config = dict(
    d_mlp=320,
    activation='swiglu',
    positions='rope',
    init='uniform',
    lr=0.00271,
)
Each number is 500 + 25 x the weight over its row's rms, rounded and kept within 0 to 999. Layers, rows and columns count from 0. Numbers have three digits each. The size before them is the row's rms in percent of the matrix's.

# v: layer 5 attention value, 128x128, rms 0.091, rows 10-63, columns 0-63
# o: layer 5 attention output (transposed), 128x128, rms 0.128, rows 10-63, columns 0-63
# q: layer 5 attention query, 128x128, rms 0.109, rows 64-109, columns 0-63
# k: layer 5 attention key, 128x128, rms 0.111, rows 64-109, columns 0-63
v10 114:525518538482540490474503502489504490509525484476465476464539497480468482517521466445532522497512509476488498568448498474538501474483546459512493490502466519483515481489500481482451514469530516
o10 114:495455513507466494501482455546493460496519510483502494491475468485507487466478502500487510489551502511470548472504488535481441514545529493516484449518507477465516520450498473472462503494492460
v11 114:488498528521483482485485492565444503538490531504488523517517538502504501487475482432520492507500508484514482489566497496481522534488494488511492452482516498469512505523490518530509513477513462
o11 116:471500511495498468499511518474471524459486525521486509488504511514499509491535508490526500536520538509505531529519471481518466515503486463523485471477525495474508553456475479519503540540507516
v12 132:510499449511479472498474518481483487504502505459525478502470495466512497515537466464448495519491512496479522529432453534476519484510490496500455484477493476473477487485506516455503457530546541
o12 138:522522485473528497514476473546490483510458520506488520499506495558484527520522492529457486469536531524518512546497500471508426494472516478505510480523493509503480474511519521499493484419530512
v13 109:499484467518546500465498501505484516498495488505507520474519499446456473480500469507554501506511544496533505483532509466490528578518494532528481526524512506524479524464491479491485469513462506
o13 106:494506497549511494488524515493509494458501527539547518453495547488531531429523506498518520450492496482523510496534502500483475529512513493482505484466469528492483495501496500481514509506475492
v14 117:504468473484505549496549485459541489469478495537464504509489531520522520507482464502517511544502520469508477499496493516481494493482481480473479491500487526451479454486505464512493513500454544
o14 121:524501518506518486510512494520506509479515493484482520532484474480534478555467517513510499487548487544490494462471498500555494521508538538552469490509504553467497466502518471523500524520524538
v15 129:520507527496551520499475522529500493508491473518500495524513484424516493508480463513474487515499492518487502486475521490503522539492477501555482505480527510557496519515483465494504534508497515
o15 135:504492525517498511530514496538513526499493457482509510451470561495504505475515482510484510484512502499468450507561530498444481531533477505502453492510492503540492536489508481455515518462518502
v16 122:475512490551522532503533519475515487475512477537458453516461498475527489469489481530487490482505471554492479514488509513517507430460478531508528511522487487518504533465536523531490472456514485
o16 122:513523519533516559493490519538513550486483478485493514495477447486532414533502503500499481473492460504481502497497538516472545509475470460509535519541482517510521483474482504499490475507521492
v17 125:518520469454438505500498452444500515479483536506500514509523530533521474499470490459493518486504503468492499492504506516518478502502520511485529484469444537465507491475483496526548519507490516
o17 128:520512513488505519449495461512518480474507535460520473579522477479516531555480524534547486518507511513510513495515475509524509530481524529539513525509497502483528493472496491525509492498483506
v18 124:507515517525473451527463522508550479477502523487489453466513514462466526484529475551490516488501488475485475544498500477535503508462543504451497542519483485473454500503499526472461486503451533
o18 127:473493525505499513530484529555514470534448489493522496503487477509510505512498505504543480464512462513526527524506465493504478507474485496487474496487503506496515498495470480479532455506487492
v19 131:541509506481503479480445525558479508502461515483527449493531518491449491497503461433508529474504502505464512530507478503498456529469509481498480463482452478497520536499549486475506519521524528
o19 130:487493500468504500516487492507475449506482502455499479469500517511482498493521480562511458474489507499491475487524434501534453460457513482481463469516489494513507546441502491479526522509495487
v20 128:491484522437518520514491481520501500458502531484479468541524484503513534514551536458477514505500469499512550508517528483508515508513489470495503530447505567515500479511509512447529506528466515
o20 130:492465500516528512478514487511503526512491512521542455534541540482528498502505524458477509472539500493483488543524492506535458449483519534499484479511521483482490448494547496480491512518485500
v21 109:462476475515488506530511513481501528500515488587501523526491540495508484527510504498505475530487486504493523499496457464526538455476499486546487511527493471504528512467458502490489506470488487
o21 109:495510538515478539504511470490531506478523472485493492501515496478530476490494501499516502518485480463478495496525475488483462494509500459561485511453453520482521447466465496467491461512524472
v22 118:476499474513492506538509509567468498465490501544477485556494538520490478544547482486524497539508464478490506492489485512521490544541480504470509523505477490514517515492476509503482478527524486
o22 120:429520506472518522472561511514479489472503519487480463514489558543535538442532478503495477501471497496488478503541498530530494459505467499506530532477457458512480459496503486521491487507512496
v23 134:501460514487553519552483472462506498515486477466517508518483466502502455516493494535435515446487486497476527475485529498488502529515449483531489486498545440494479487508522508439529462540494549
o23 136:488490508462516497552477498472488514506484503496516461465535503499513528513480495516480526486450545501512496517525508472504523507483480504462523511535509472526489475533509557493509496467516547
v24 125:508461499507487477484513489510530456467462525507483486488485508492495501491483486526559528504499501480564509477522496442522508489467479529471558537516510506474457518547500511515545499502470474
o24 126:486471490513494438506511501514505552497495526539519515511512446492524505467515530485571516488463536501566498546490513466491547496520490511480484487485493551494488520526511468488514504515485535
v25 114:501502501503553510468449446489488509503508489533513458532522531487519544512466541476473498496503514472474493463517503480497498501524466498478432516511547519501517471504481497479518483516489477
o25 112:508494508512540452515511461459504499516504479458454544503518525501479487480502500523497471519598513518477490525522510450512510503488498467485440520523536493477486518545517522488468484493497516
v26 109:502491485479512530486491524492536491495543487553522511486475494499493484511503485504537496553502515538493567505520533500535494458478533526536525513484453518521469523468490531495461511506507510
o26 113:501497501509509536518524483508497546530514520505510492491488478478543484507523512503506507465497486522507441496530525502473451511503523560544524499537495500500512486457491513476486540576474491
v27 115:453507479502495536485462514488486467496468487464537484507516506498470464462496491514517505462512520490517541537515501550527472506478495503507512525503429523473552500500518476501512452541500532
o27 120:525469486512509506479502490508483506447470497483506460481491473457458528506497520524497523437603501502497511530447504546479466475491525499521538490497497480500505489472503530511559498511496421
v28 138:480484475505515485513487490555526492478516477512511483506508479538497513467548495510500461504502484526539516531534471469431528518502501484475530494511542461512465489546485505471499490488514498
o28 139:502486464488515509538485546428514500489501497521515482487463489512492505464524522479456517545497460559522525480462532466532505463514518497480488487462517524478459473523501520495504505487522486
v29 120:523524533514506482490491521476472467463504523472476470495488430508516553500493486521458504506495458509495493526476504512452508531510494505522468487448534504487494469475523493504440499501528481
o29 120:489517504520508480516482514519456504508510486501478497456484460509499512475479497487445477466497502547487506519467523514532536479497513485488507540538513496496481512506525519520501508440505510
v30 120:452468469496522478486467491523501555521494518517470482491497520525499496476458507493471506513502455494485457482538461461554498486477466519488481513491498513486511522503479508556494457456510466
o30 120:481510485523543469501517542515455482528515516481510484481510538503483534512517510454515507516557508506490478518489473495468510527514503472511455517493511526490501511503471463505526477500512500
v31 123:476468537533574489505490527507465527515449532452482484492508509475508470463477497500544519483494460478430493506484470468560474515487518513496459473554497531538528537522486500510519508490517554
o31 122:464466490509477495479491508554440521534463471502515512481489552515538503499506518512536469499460552495490496502481492497476489487479458456464453493518487479557525516480470481505501469489509506
v32 130:514471519497461498489503531502478514498517499478487513492484568518490474528463520508499482479499543511497472509515466509467508506510485490489456514535479471526485528552513514512499479488496501
o32 128:501509505508515459524507538493513461493523541459471558518545567539492489498523451466519514497478538533522475519451497463496516512462478518455506512485463489502465484528495504488518507510508500
v33 112:507482517524482537510499530539490479513481494533496482564474503425501475507466549446478473473500516504454522463506491539502515503497454502486467519506469499546480493518515541495541521476483518
o33 110:494508542491518520518494490529511522529505489492466534491504559503503433522495498511486453527532505495473478516514509487470496488510494514494499527513512508510491496506545489504510527537488508
v34 123:521495529513540514480491511487480448529554501520487475491462514513508526524469533545459513466493496491479463493491521496500529502466503492482528522492497481521494501538457542509494547504473480
o34 124:483549513516539509534511532493495498526547497537475521524509513481550466512517518472518470521487525540532514523481514470491544525517466492499464524555517496513527489509461534494515512528490486
v35 128:478526557490452556469538494497478523529507485529514513518509492505512519536507556524501503535500490501450433504486499514454472511458493464502527512517497482502494443490532466504526503510486472
o35 130:497478509517470546509472473521493468480506481511512488547484533471485477570491487449470532507569474476500498472514458486529509496528497492515494554491510537493506498559502484486523496512471508
v36 121:493480511523525527492500485530474477487492490529494500487452501477557503498472524481524496471504485537491499462485471491535501482509466519496498504534465444504476502513493475491499495473509488
o36 121:512470552502477541504497517496489561469510448520496527477526476474556485486515489489535473505481506530481513505535523502501500525508479518522530509513501492556489549547495473489473546526542502
v37 126:501480457482435450513474524518538544477500490472502474501495498500484528510509445527500483480514461514478517494545457484502480531497491489492517506457519515498528463530475493519499491506538509
o37 126:534502472492533460478491497497541463490485497445489452492488511537532558480500487496501504466561495507483506508500473494524518478475492495505502539465521487524498483485469474522524492506476536
v38 128:495492513486515508503546504460489510512514538532466526484506484504550499503523503514547485482515490545529552524510474513504545511515526502503486539559471516505483527493484485488494501487487532
o38 126:490455494490515556501497510508534524485465493539495499514483528486538496473518429483549492513521498508490507463487550501556475498472519526501509509476457504492503505505509532508494508529526496
v39 112:499523454532474500536497500483503519505501471529510498514518509441496528524544495543513482528487479469491475487418540553529501535481493541475480500486533488521529494446492488537477496509471498
o39 115:467546506512497500485472497537511508495497490518457476561438517488508513517488458522471469504438460495482458501524490494498506500513483463518515501477515520543495480495502492516502481465475551
v40 113:474482507477498482499517535521470499499490493518478518466501470489497467491456491523453516481492483509480518534530535532506463503491486552534489497490482484512508538500474530473451468547480521
o40 116:517530528478531509509511508496494545514506498486527484474504493482535500498478492492492497446418521525491504511462517532432469462512502507493533528481468472530504494435457521538548496463492497
v41 124:530475539517448515486508508516442441486528537518498464437485495479517495525526496508503500516502496475495519487510487485530483490488504523496505523460475532479504490477540486492512516483558460
o41 128:496524502530509498467509504523475494474469493501485520552521470507514513451530482494495486513589515509528509482512506462516473543518486485524472488481474495536507550533514497511496533499490478
v42 113:512523496498553479529520490473507482503495469472467477444541517507474503498490514541456498517491532487515499449524561488491552506522524521484452491557507529505485509501529498485513494476518532
o42 117:474485503487470523557501516508484513535467516487479547480493511473500478468473493555537477519464487483488496455523531516494499561495522509509477433481503502541529493517501499519531524531490486
v43 116:514522485483496493477503485502534493497555509537551440480484535505508524517520504478492543553487514520437512501501501502474464450509466515518535495511457506504485528464528501454524484514542484
o43 118:517511506496472533497475442481501487525525481474508548482519469502470517500552523523462502500460522499465491487519504493502440519481511508505518500512469502507468500519540456455456502467475492
v44 115:512477455471525497475480495508493479508495492536537493530490495486503504540494446441478537516498490507513510488506491531500563540494469488485474513477495504472476495495541467503511492564462512
o44 115:493488511512542521525493478482493508461520506542473515464494494486476552500487481526480467452486526520489506520502499501524450493492562507522488478527516558474473485465510495474500545501499550
v45 122:465556480454506500508496449496498510495478519487490443493494540515510493493437526492466509516505532539494522460461479500492473484542469526462484502537515539525485486516496493549516508505539513
o45 122:502515517514510520504475513481529531489505507468512517444546535482479482494469506518487483507571448495501496490514513482487509502453540549492469527507475500522515496489504481518504470533519524
v46 125:514542551461486496477543518520486536525475499474474560492501492506499524510503506498507520559496504494513506485494524486494484458498542459518490505468454478498518456502503518467489512504583486
o46 133:480505470452498461522514486530476517491509510481540557512484505471548494486475534504492534503518530470519503491491461505457484486517506505553529482487503482534527503496540485539499508496516526
v47 119:481452532480492466498509480504500539506481550455463541516481490466507520472464525531496538491496468483499477501504499480525498543471466483493485492513473504487507513524469521487536462505475502
o47 117:478473512507452465518526499521474515532514522518552514481529543499540551496508495477558540504462563480494501530469458501551493488512497512463497512494492509491520520519500504508531486486515527
v48 123:519494509492535499530466489527504525539509501518510502524535470482482483494479495547494482517495471459531519528490554554566472486534504511480499468464486485438513504460465490497485478510488507
o48 121:464496518452493482490533484462495527543502513530499489470474530485513572517518501481509522505434499504508460533496520496527460487524513494462512503507491496511460536498537520556515516450527528
v49 129:509543474542525500486535481506472534555457504508544504535485475499485491498471494484530467530502480539522508499483500534479489479486445501528473435530544504495527519485518484517524502493557450
o49 132:521537513495503496472507499452492518480459481544489536471461505489509476502496497489478503510441479482512489495500497519526513475484507454493511458521494524530494544503514475541523529470532517
v50 140:497496508517543511490470488492475552530536491495461529469494527535516448522491482465479498525491469486493453500469480508507520462486512477534479495506466447531553532495458486483476494444447476
o50 141:480466511455497515503492508497475481474546494526476490526496537482497519521494482449535511503429526510467493490489498500470504549501482455506478496502506475481492511500468539477493471455493480
v51 115:467504494506513493475492559511471547508526487501508479525515483521512511531522518509464473503495486544505482495490518464501547492516468474498434504514496508568552505542517507525536529473502520
o51 116:520464505520458524514481492491500507517516491504452503478517552511497456467488496487441535508518503485474489505468483470440491476497457461507435488461492501519521454497518483515486511478486470
v52 127:476509466484491514530493504461536521491465467489520524533502500510514511493515472490519517513512581502530506436496522522459494482513493506517511521538566469513494488482510499512485460501532504
o52 122:523496476512509464506468512461503518486490492444487523520466465528450471534481487557477526486583478463492482505536475506463556513474502533521528503498527490481473488495524518452491482538504518
v53 120:551458469511497486484487444485510483490464509518511485510495526441458466519496474495508508497495547479471539503514442496526494457497543568485466493518494524474461507485500535501533484453505524
o53 115:510516498496514486458494470498517501517472528506504503492500493513499474472487518531519482501452514496480478517541529483478455494488541516459498475482485551509499509494474493519461498519496527
v54 136:500477515500474497524505529463492464483474493455477525486533514578507487500547485495499511457501514485540463499523471458458517526482487468493530494503519470545533507508476496513536528499509508
o54 133:517501465500470459488473527554482473461486514483518479512497485532482519517505495498531496530532510488529511493484475514496534538488468488470463500474489465487509462462457513479552531490528464
v55 114:506487495500485484529486512489468508494516525510528499523485494535517497489489553434506471459487500497453527512487464497461476492515550529525486473508458521540504528500469531499447532451538501
o55 113:490550521498513509466463506480505486532530479469466520575516504520510482526517513525481457561447509562472463489482489521531516495484498493519536481491494432521478501489482505499447513525523417
v56 122:499450468484449480489490467495501587498485519492504519494474488499497474496476512510509520543490507463473494541499487493474498488506529510523481478496506502487507511455504509454504457507490445
o56 121:534523493475493477458496482468534498528515489485499470552496515491479497526479494523538538483436539474492522503501460492491491458516526459506500492493477504489520521500508504499482429454476521
v57 119:515562535502567480480491519505503503550513489475510514434537470508487501476471454496527486502518530507515507452478522516504459498469522514522476483522510494472542478524475475572494505511485500
o57 118:499506501492537497522477504451468499486507492528519491460462454474504495509484500520506497434551480490531492465479510521446545528494496505507457485498540498502508560504457511485508490528468488
v58 129:465527491529488478485518454523494579519487477513477473525519542492553547486484472440507520524493482512507477506501511501521443489456472479468473434554508453519530518523514473500506486520513512
o58 132:490516506516489502512498500494478507469475464478521527519464499521526471552532486514494504555508478524490534496517448508522453497465512487548483467494507503532523532490491463475498477480507554
v59 119:466534543482517495470520498497478540496542526504472493516472498504505457503482487528460511485505527488516472525488488472510535504493512509474481518518475512443533533521503480497470473488475527
o59 118:471441517479493516513470520506521542523514490511483548513522495477495475485496502504540522527495535492487515534467524501501497492483495474505504508476471516471513528485493534517503517486511547
v60 116:520548499478489497529520528458521487520482504451462545507525478480501521479520537505469518460503502508533478450505521524439503491467537456476481487527503490534540469508493526488509547461501511
o60 117:493528470504476485523457517532501506484477505491516516532440473479498467524464489526530490535486478475526516483492493571526565508493512527481491520512550493500540494527509539501520503517511469
v61 121:461498496516514481515460545543503514529494501523490511492453504515516456516568513464480486536495506517501542498433492445517525478519470511471521534483526490487484489490460501494478481527460464
o61 122:499469479495504481497500536484470497506495523531494482505530521536505507510499493458487499488497485477497477560530489473489502489493496513504489491510520493487435481513514468462463472500506515
v62 124:523474527506486529520505509555492502521492478500503504539507493498468479530492504492489464529518501527492499461534538520455489538532485506515498505460478470458564477469473501478548479529481492
o62 129:515488506478504548500522484501502492471501501485482453461495540490504547509523510495503489492501462445487501495517512512553492475526519541484509502509540505506492494515516509521541551525489491
v63 131:510503469502504502489492480490512539530526473528562558481526494508494510520514479520490515541501527489514505478539538533523503488514551480494504523505531477556486497522470465538487507489480483
o63 124:503510475496508492494503485440519482502505509547516510503418534506472515505501461491479521496519473465470467487516484522406491514487538528522483531487499523500483488474464512474478481519457516
q64 101:506531436496516490512494518509493458512480519477497487516458448530518501492498487527516505474490545483449491483505557469497504497508492509453459515495505513543435479493441468499503518467488509
k64 140:488468508533477488530465505494541472555493492462493492523519538508516513471538513511485535481534466457473511465493498540507513468514477515518508524523489505497473536482497463492491513480510480
q65 124:512502533489529504495523460509493545489529489513486488477524497481483489494494504473486474501506481542527523506460481520464473495487520499552562486496494491476553493501544550469496481531497515
k65 117:513523469463510509456530500489436524464505523523534526484494460489503482529477457497530471507463535525533490514509491455499491520497532445480488489467512510526517448510473515504514498507478541
q66 105:551539512470540499490564494477469482460520496501493449521478460510501461526455483502502480489490497542511492529498501462454485515512514528491515486466495522531517485540474552491490486509496496
k66 108:474538433483503537446512518441473540468468487489529523521456488468519493508490449521521475511484520490499473505502461475497498491512502488472469523488514502532490449487466488520536512510497503
q67 112:535516481507511496478506507534468452491521459505463486528475505527474505509471469513524506467495531520534475510564482471476483496489529513425503490484526514515497532536462506536478498498500530
k67 123:527479461516519490503506522470486482532497493486490480500432495476495512473494489483490494528521515492488462492492468501521499489519481482500495513533502522472454477492540468500497494515516505
q68 105:539494449499516516494510527511497449489549461486463508515501527514480502505453487485520497449532516492557488479519500491469534461496523505438509507511490516501472543502478487543501496504528505
k68 123:542534493520522484489513498479475464532481513518499480470530490494525510502515490445514472484515517503536460501508474477529458495512482468500508505535473520530466497531475509450507483490507521
q69 105:496451507480508490479463500521503439487511516464471500492527534531480512484535547490493499506497477510522478530538538496529490499500523494490506472519446508487537525529514528518479536537479551
k69 100:505492523523511540515474486529486509550492517453529530486457509465497536458461481493456516480522503508516484476464536499453499533499498494519515489500550493484491525510543486482493498521479508
q70 101:516510494509480491479494477515458433503511526455489462513522500536498456498504487492495495468523464527510484478519478513501485479538504514520514513498471511464483488511476533524512534493488416
k70 107:500507473506496530490505545493469535473464516501500516480551487491544512515499478468471515490480540519563492497518511442494483516487521478481522493545500507505485510485503494474496501532484537
q71 086:504498469509504525471515477471537462506490491494495517548491502489525536547556498454481532472494504478467517494490501522543496498536544509498491499533478467502471516510481485482501486497514461
k71 096:511504508531494513503494424538473481483482505514491476504544500534521491503517526501493509491501451501510532511519515488487453501487475474533514508501526499509496500493478532490479480488549537
q72 096:556545522489521522498536507520476494491525535542495470476512438478493484511472495494485478448503487512501494480489503481466498503503517516533537498523487527498505455499522536468517498486488505
k72 091:532513466481487500486505474486467508441508525558534528470523498494494499522502474464509489482457527510545486492515479487508463493507540423499528506491513492507506489515471524509496497478493546
q73 086:517492493514516485523505477483495463515488525507512510521537525533477465496492504478503470470526447500497551510529504483494492475538532497528490472534481520479511483532459558502508524477513493
k73 090:476518493489500513499490502475464524507470514509539495484532504515495483505498491486487530497497492556510470509540551471465515529480517485498510532508501520531478545512520493522479512472482510
q74 073:424484522495522476497475538496524485504492483482444537487498511489477491514501516496516540544495495500483502519532489485504483527472467475458468492501545500435514514469540482452473506493519515
k74 090:493495502500534502498489489485518486534518499467477488520465497518478518454519519523466490514553445474440517480490484513465530504547449583521489467512479495470502503512523470509460484523480500
q75 084:512500485494518514475488479492513504485495541484511464487494501535512462487541500516469525489468449456523478513504557502521469507531524528499514477508494492525521490517471517417487489476517504
k75 097:478508484518493549507474503511548523487483492510528505520481510479522490460492498521522534528481493509513509533504514512461514519459512486514501507476572484506511499545492491514490498493506532
q76 110:517497478469492532486532518459488526494510500507478469520519466472486467473476520516464505530498511504524538523509506532453475488495504516546544492542482504497507501498505529531511493514483456
k76 093:497522498502484503487472512454486498509519476544495465436513512529499532480495469457454502479496526491543492464470493484490498482495512488502505503529499476496500487469507496484514505535492524
q77 079:462518541516483483511485496569484498564494469475493546465476503487484492490508489474520505534471547509486504521480489472542500522472473479483472499467492460485523494477517485514538482523494523
k77 109:507451506516503491552494471496530481560519511441489499533507510504504506495513538529503521512524499469476500496494487536496507498502466545525492471508494469484497545481552489515456499502502474
q78 103:471522523526512493535516503465508483521501469524470535524552509555510495493520519497468525458554495490477510501508464501519477475541527524518485476510469504479491522496477506493521535491531463
k78 072:497520495518504554488518512505483508499463477519463507469520486515509481533502469481480504465538486508495509478556566474545510535489486518451491537522461514521505487479481515484502519493485492
q79 098:524519511514501497482497451517495535465500518509482453519471490522499499461474490514529500469504507521503502464482503484436522513468483481521480506487527514528475516475467469556471495490522513
k79 112:533510484486498455500508497474498486522552480547559520482545456501491496478515499464477515465467526493508488521452439468495457487521506491481517477484493502473504492531491502539493495470470511
q80 086:550457457510477498471491501491514479492470528468521482471505500500501495555541481518529499536448508503504494515473536471494484514490480510469476511512510507534487506500516459528494512498477499
k80 088:507497503526513503500465435496484489518517471479516483499553520469515475454467517492550490502492493526515438523488481480465454487472522448534477475505530486526468500530468531490515515499501533
q81 058:458496528489508530471484503526488476555500440490459597483520541492452434489493509487508526559482511499501509536517470490491511523475471483500478501479449475485497486519475533493529515475486475
k81 130:479481503516489505521477505491526484549489507501497478517495516530497512455548536534480525503531450473453521490512503505509523506545462565514493497534476490493492533482516480461467491511511463
q82 060:460532532467502485467500504500477493526495486446487510502493475492502456479487503507496502522468527529519542546492494484538459545423501471484476498502469471509545457520494529495513492502461524
k82 131:480483503513483503520480506504522495511515501489487513515523521528515534457543542507490537489534474470445507487492501550509524492548447554521485492513486478514490531499538462517478491474507455
q83 083:504493497501502466493481474502487501470470543478536467482501436479521506516508479530514466494499543526508467551506505465526439513482507464474464503507533512522557464480545526516499480525463536
k83 069:485455520543513477504469508523476493497508513481519532508514529480525507521486524513474519486480506502419445507473512514468517486518500519552462455485508493536481522493540493516513494493483470
q84 091:548502461528521508528502519467547540459487487536545502472517497482497513545500493494552519501525517484521511526536521484538449502508500480511488537533486444521535489531506513485490462444473477
k84 093:496524528506502485501486489486487465487456463516536502459484504526514431485549516498459494527529482514475505496516536540525580481495502490531524486512487464522520529498515503481498497518471508
q85 099:509456453475507468548554509466475498468487488463517497496542538486480501497485463546512494516520525490471530484489460511508489537513483469482483455476480502487487492505494491525540482473490495
k85 098:477518486534504439476524497543502495524473487499451496471550498538505502499516544514483512528574498492534415506509479500496496516516495503509521484462481504496522519520519478487439511460493512
q86 085:496526493528521557511504544488527520500514499545507488445516485482513521521499476486477464503482535529520509523503534497479536464463483476474476519512490539540532462492509491501519497515537511
k86 083:492428459520505460529473505520488489492510505482493491474453550511487514497497471506498509488495502483448485511508504521598491503480530470500506505506529490515489498483498511443519485528504483
q87 083:509504508512545496485528487524508544499483505525504487483532495487449512491467518477451542517549514531487495507456474505475476482514497478507497494441442478511494501516551523491494486504537483
k87 080:530502503487479453501547534508488476479489516504505495502493500473513500569523439505505455524522506508553469510505502507515508508512519505495478512522481496459530507468502499495472482480482540
q88 089:500500549529467458510503478570480501534495502477465494528496522499492489474464529487470537501543452497493499485525469512473508512509479520561520467486487512497486526482511474524456518483500437
k88 077:522520488468519539484538516494480512489500538503475516496485461504479494520457480466462488514512504489579528467482505462484494513484519498456495522503485520481485488507481497520509497499483496
q89 085:500486476505524527494484480472522470491508468501532519470475515514489527506516483443528474473483533528504479541497508477512508487481532502463517514520500519504569497506525515518497503528509555
k89 076:511486489556511484524450481537484489550481516492501474526506502506549507524512490503517510514473488514466491489552543525513501480500506508544490507525519492523492527448533501443506512532527485
q90 095:467515492491542435499507460498479505503484482454528471520517482493496517536485509525470496522516537495500478532452484489524485554506495482493468473489496488501498484486552511527512492472468529
k90 089:509510505509504484466549533494494510494431506466484523493550524485487496520526488517515500538522504497499458485514498503437468476543462531507491494444484506510506486495508498496497504490485546
q91 094:527490466503533509491481502577511516537486562486526513551501535530476472490513456518497509489516569528535517514477479482478484533507518496519512474526457510469476515486586496499486481529529510
k91 093:509511498503502443525548489442487506545474486529539491501533497497452490576480459536509478497499457477500503506489485484512458496534513521494494477488511473494511522500470499514487498492465485
q92 080:500490446464534507471479541517448480499499521525497516463525515539500477475528472504476482537519521498488479527452504502536455521489494510473481460474494508501513462519539507512550504489514504
k92 085:471528498549517470501501537495536517492468492460491473548466499479516506460484491532528506556497491511514479546520519502526473505512495520546488506483516457492522473543445475489471514510481494
q93 081:507462468522491508471482487469539465515517476547518554491520518526490532494561469464542485512491450499520511454493545532500509454500498512498551516515519494475505460494471470486515488533505509
k93 076:514488525500530542521484514532508518491499494459520494524460508518516509462496481523517517495468445522485562529508519484517544496481526487505520506515529520530523497516473504513496496526496469
q94 089:531469482481522469507501512545476519486463476499481483475521549496507469508484540507561472485523529529533520519508480489457506503460510516504533526464455495478532504501568509547447488474487526
k94 090:519514491509505465498471492489497451537494508524508501494536477481519490547497477478488487522533477485595495476505494495535480509499479504521470511493483487472492532466477478473464513488501504
q95 092:512490472521484519516458483509553555479552475524450531484493482441472512486455461502505518519476517487548501460516499497510507509464502483437498536509503499464519491490525512488511489510509516
k95 085:489501472494491462517476537463527474492472456499500483483486517564495521491591473547465522509490508519469497548496490527505519498559508480490514481544476551503510477501505494496516513548528494
q96 159:509519532495534510485530450495483518479510490525504484489512476491459465513469486495501475513485498562519506520484481476484471496490534504510537481486502518516563479527499572486506498518497498
k96 129:509478473482484522468525515457491500478523485540498488521460494469482480521460451505529473515492522509496464538516472482473511503484562467499505507516503517513514466511459508524529529489461515
q97 105:461443498522480511516446503504531520510482474524471532475524543500516536494533536511484537524514495462499511491491495546531526506505500490514503507528505479456507535499527465499507508499519492
k97 108:534513546500519491531512486520499486487523536528485484480550511497517508502513512486490516473516505529531525492512510498529461535472486500534494484502487488475509534504521540465440479514520512
q98 095:528498532479512520493537466504519544502519480517502513477508499471471497523505488481480483526514476511507516511455468550471493486503510487556549466544494483479546493498525519494502475525532510
k98 093:529544488503528507462525499484470517456508527548515510476522501489520487542486465488533481504453535516537479516541506467538473522488548446510482501480506510544513473540483540469507493505503542
q99 101:556518515484529503525572487469492520477533485534493480498520476496488479482506521501490471512501483532493514490469517483450509495520543525540531479478480512509529477509471551462518481489506490
k99 089:521529480497503524468524500459483536455519511544529533465501493473511502541471472480532493502472550508552495539554470466506505519479541444502505485510497513531506484512507497505485502464512548
q100 116:512472534522524514517515448496523537503516466515485519485489509487472506503475497501495483522511465513457537499479511532471525474488548491533514492522516541458565516509494529470505511507505516
k100 098:550493498490462488519494508522491484490502528545471518504498502529479549521520479462498485459522526516517500503520507499469505540514526488496526485522505493488511525475562521489453523495535518
q101 099:534516494506482549512516470535520498515509456524465535502466494514483536545510497505504502512475551515494479489500498491529507506507547505496509491517492452545486529526469467499529495472514536
k101 103:537473498539534517534480479477507467532528490506486471481456509484493451496505538485504501522486519496483482523512483525506503483470508479563536496518488561496496537521509506451499494517529468
q102 107:538557530523494485500518559488497460489487512490516518522502504518492477537522497494535515450530464491518499484497513507502471491471484517500449536497554453517461502466496473474515484474518465
k102 104:484518494488512498505560489499481519492476515503496490461516483519560498495506515504491520454506493472535513518517495473528490517489500472492546508512487526523474481503450494474504493452466499
q103 094:460464489514490502501450513500526543517487439511476535490517537491470508474530510495517511575505546491514493533500476532517481522479486475477464498505500492472509521497554475501489492529505541
k103 092:524476520546505496518491511486533469540519481474476481513438505521465518458503508518472495499555476488464519479482494533471549495531499551529488500506476483468514540464537482480471493519515468
q104 104:439506509517530490495457487480501513524475502529474514472509526508487491472520544481492524583519497517471513545501496515486464561492472481505500520496525501441540513498564508469503507525497517
k104 116:503483524510534520515500522511496527481529507490515520511449496519468509484503492544470488499535445489476546486486516503469558513504496532528497498493482473459517515466545483496469498523474473
q105 111:501461476519470499465491496446482517476491465497524480498524515500501516501518506482485506489497477487416529485516484552461499521520465507508480495476492487488507488537506511492472503487502468
k105 106:498521492490504544466522544547536498459484514518534465513518501513511500498503531512484530510496498497566508489507507432520530526481508507458476510476564492479505509474487490448478513534539515
q106 109:486462502524499503522462504529569519503468442517491529483488523497482544481494524542532505535498530498480521519530523509497518542489505468505484497507511496482507513503513473503469512502500577
k106 095:520492512522516480521489508501500477541546478479507507470430524519453475488497528510456503502553499502459520479503528531505522496482478536505491488487496523456514530503543499493485525500514445
q107 101:471425495521490496499471472550523488502494491475483517505500541490461526508519522469523516505474505523508479517515467486516529511521521480495488477500462529455529496521534485508482491503470542
k107 091:526462537528522540528473488525516471553492509455477471535497480489481504509507514499459492506525505508459528476491493526451488513489485527506491481499541493472499555494516504509480501530546486
q108 087:459465522523485508477449490524527495514483498467503521519470500500498499513515504544506505521490500486502462511535473446546504518491523515431498482477491481506506536505545480551490507550521483
k108 096:516495473517526519541501453538527480538495480514485488518531480485513485555492527516443481467529484480497499497492491530411494491503437514486467493523494518501485514502476501490541512521513498
q109 099:442486519542506498525449536500540519492492451547457544491521550496489529513513509481509540524519503455469527506520501527547519519498507487487463507532528488469463529496500476478499483463545482
k109 072:475476541503488488523522498510525486536504455465486477485460494544466506480502488509440498448575480513471521498502502513533534492494501559479521522507470531483503506500515469511471512506483426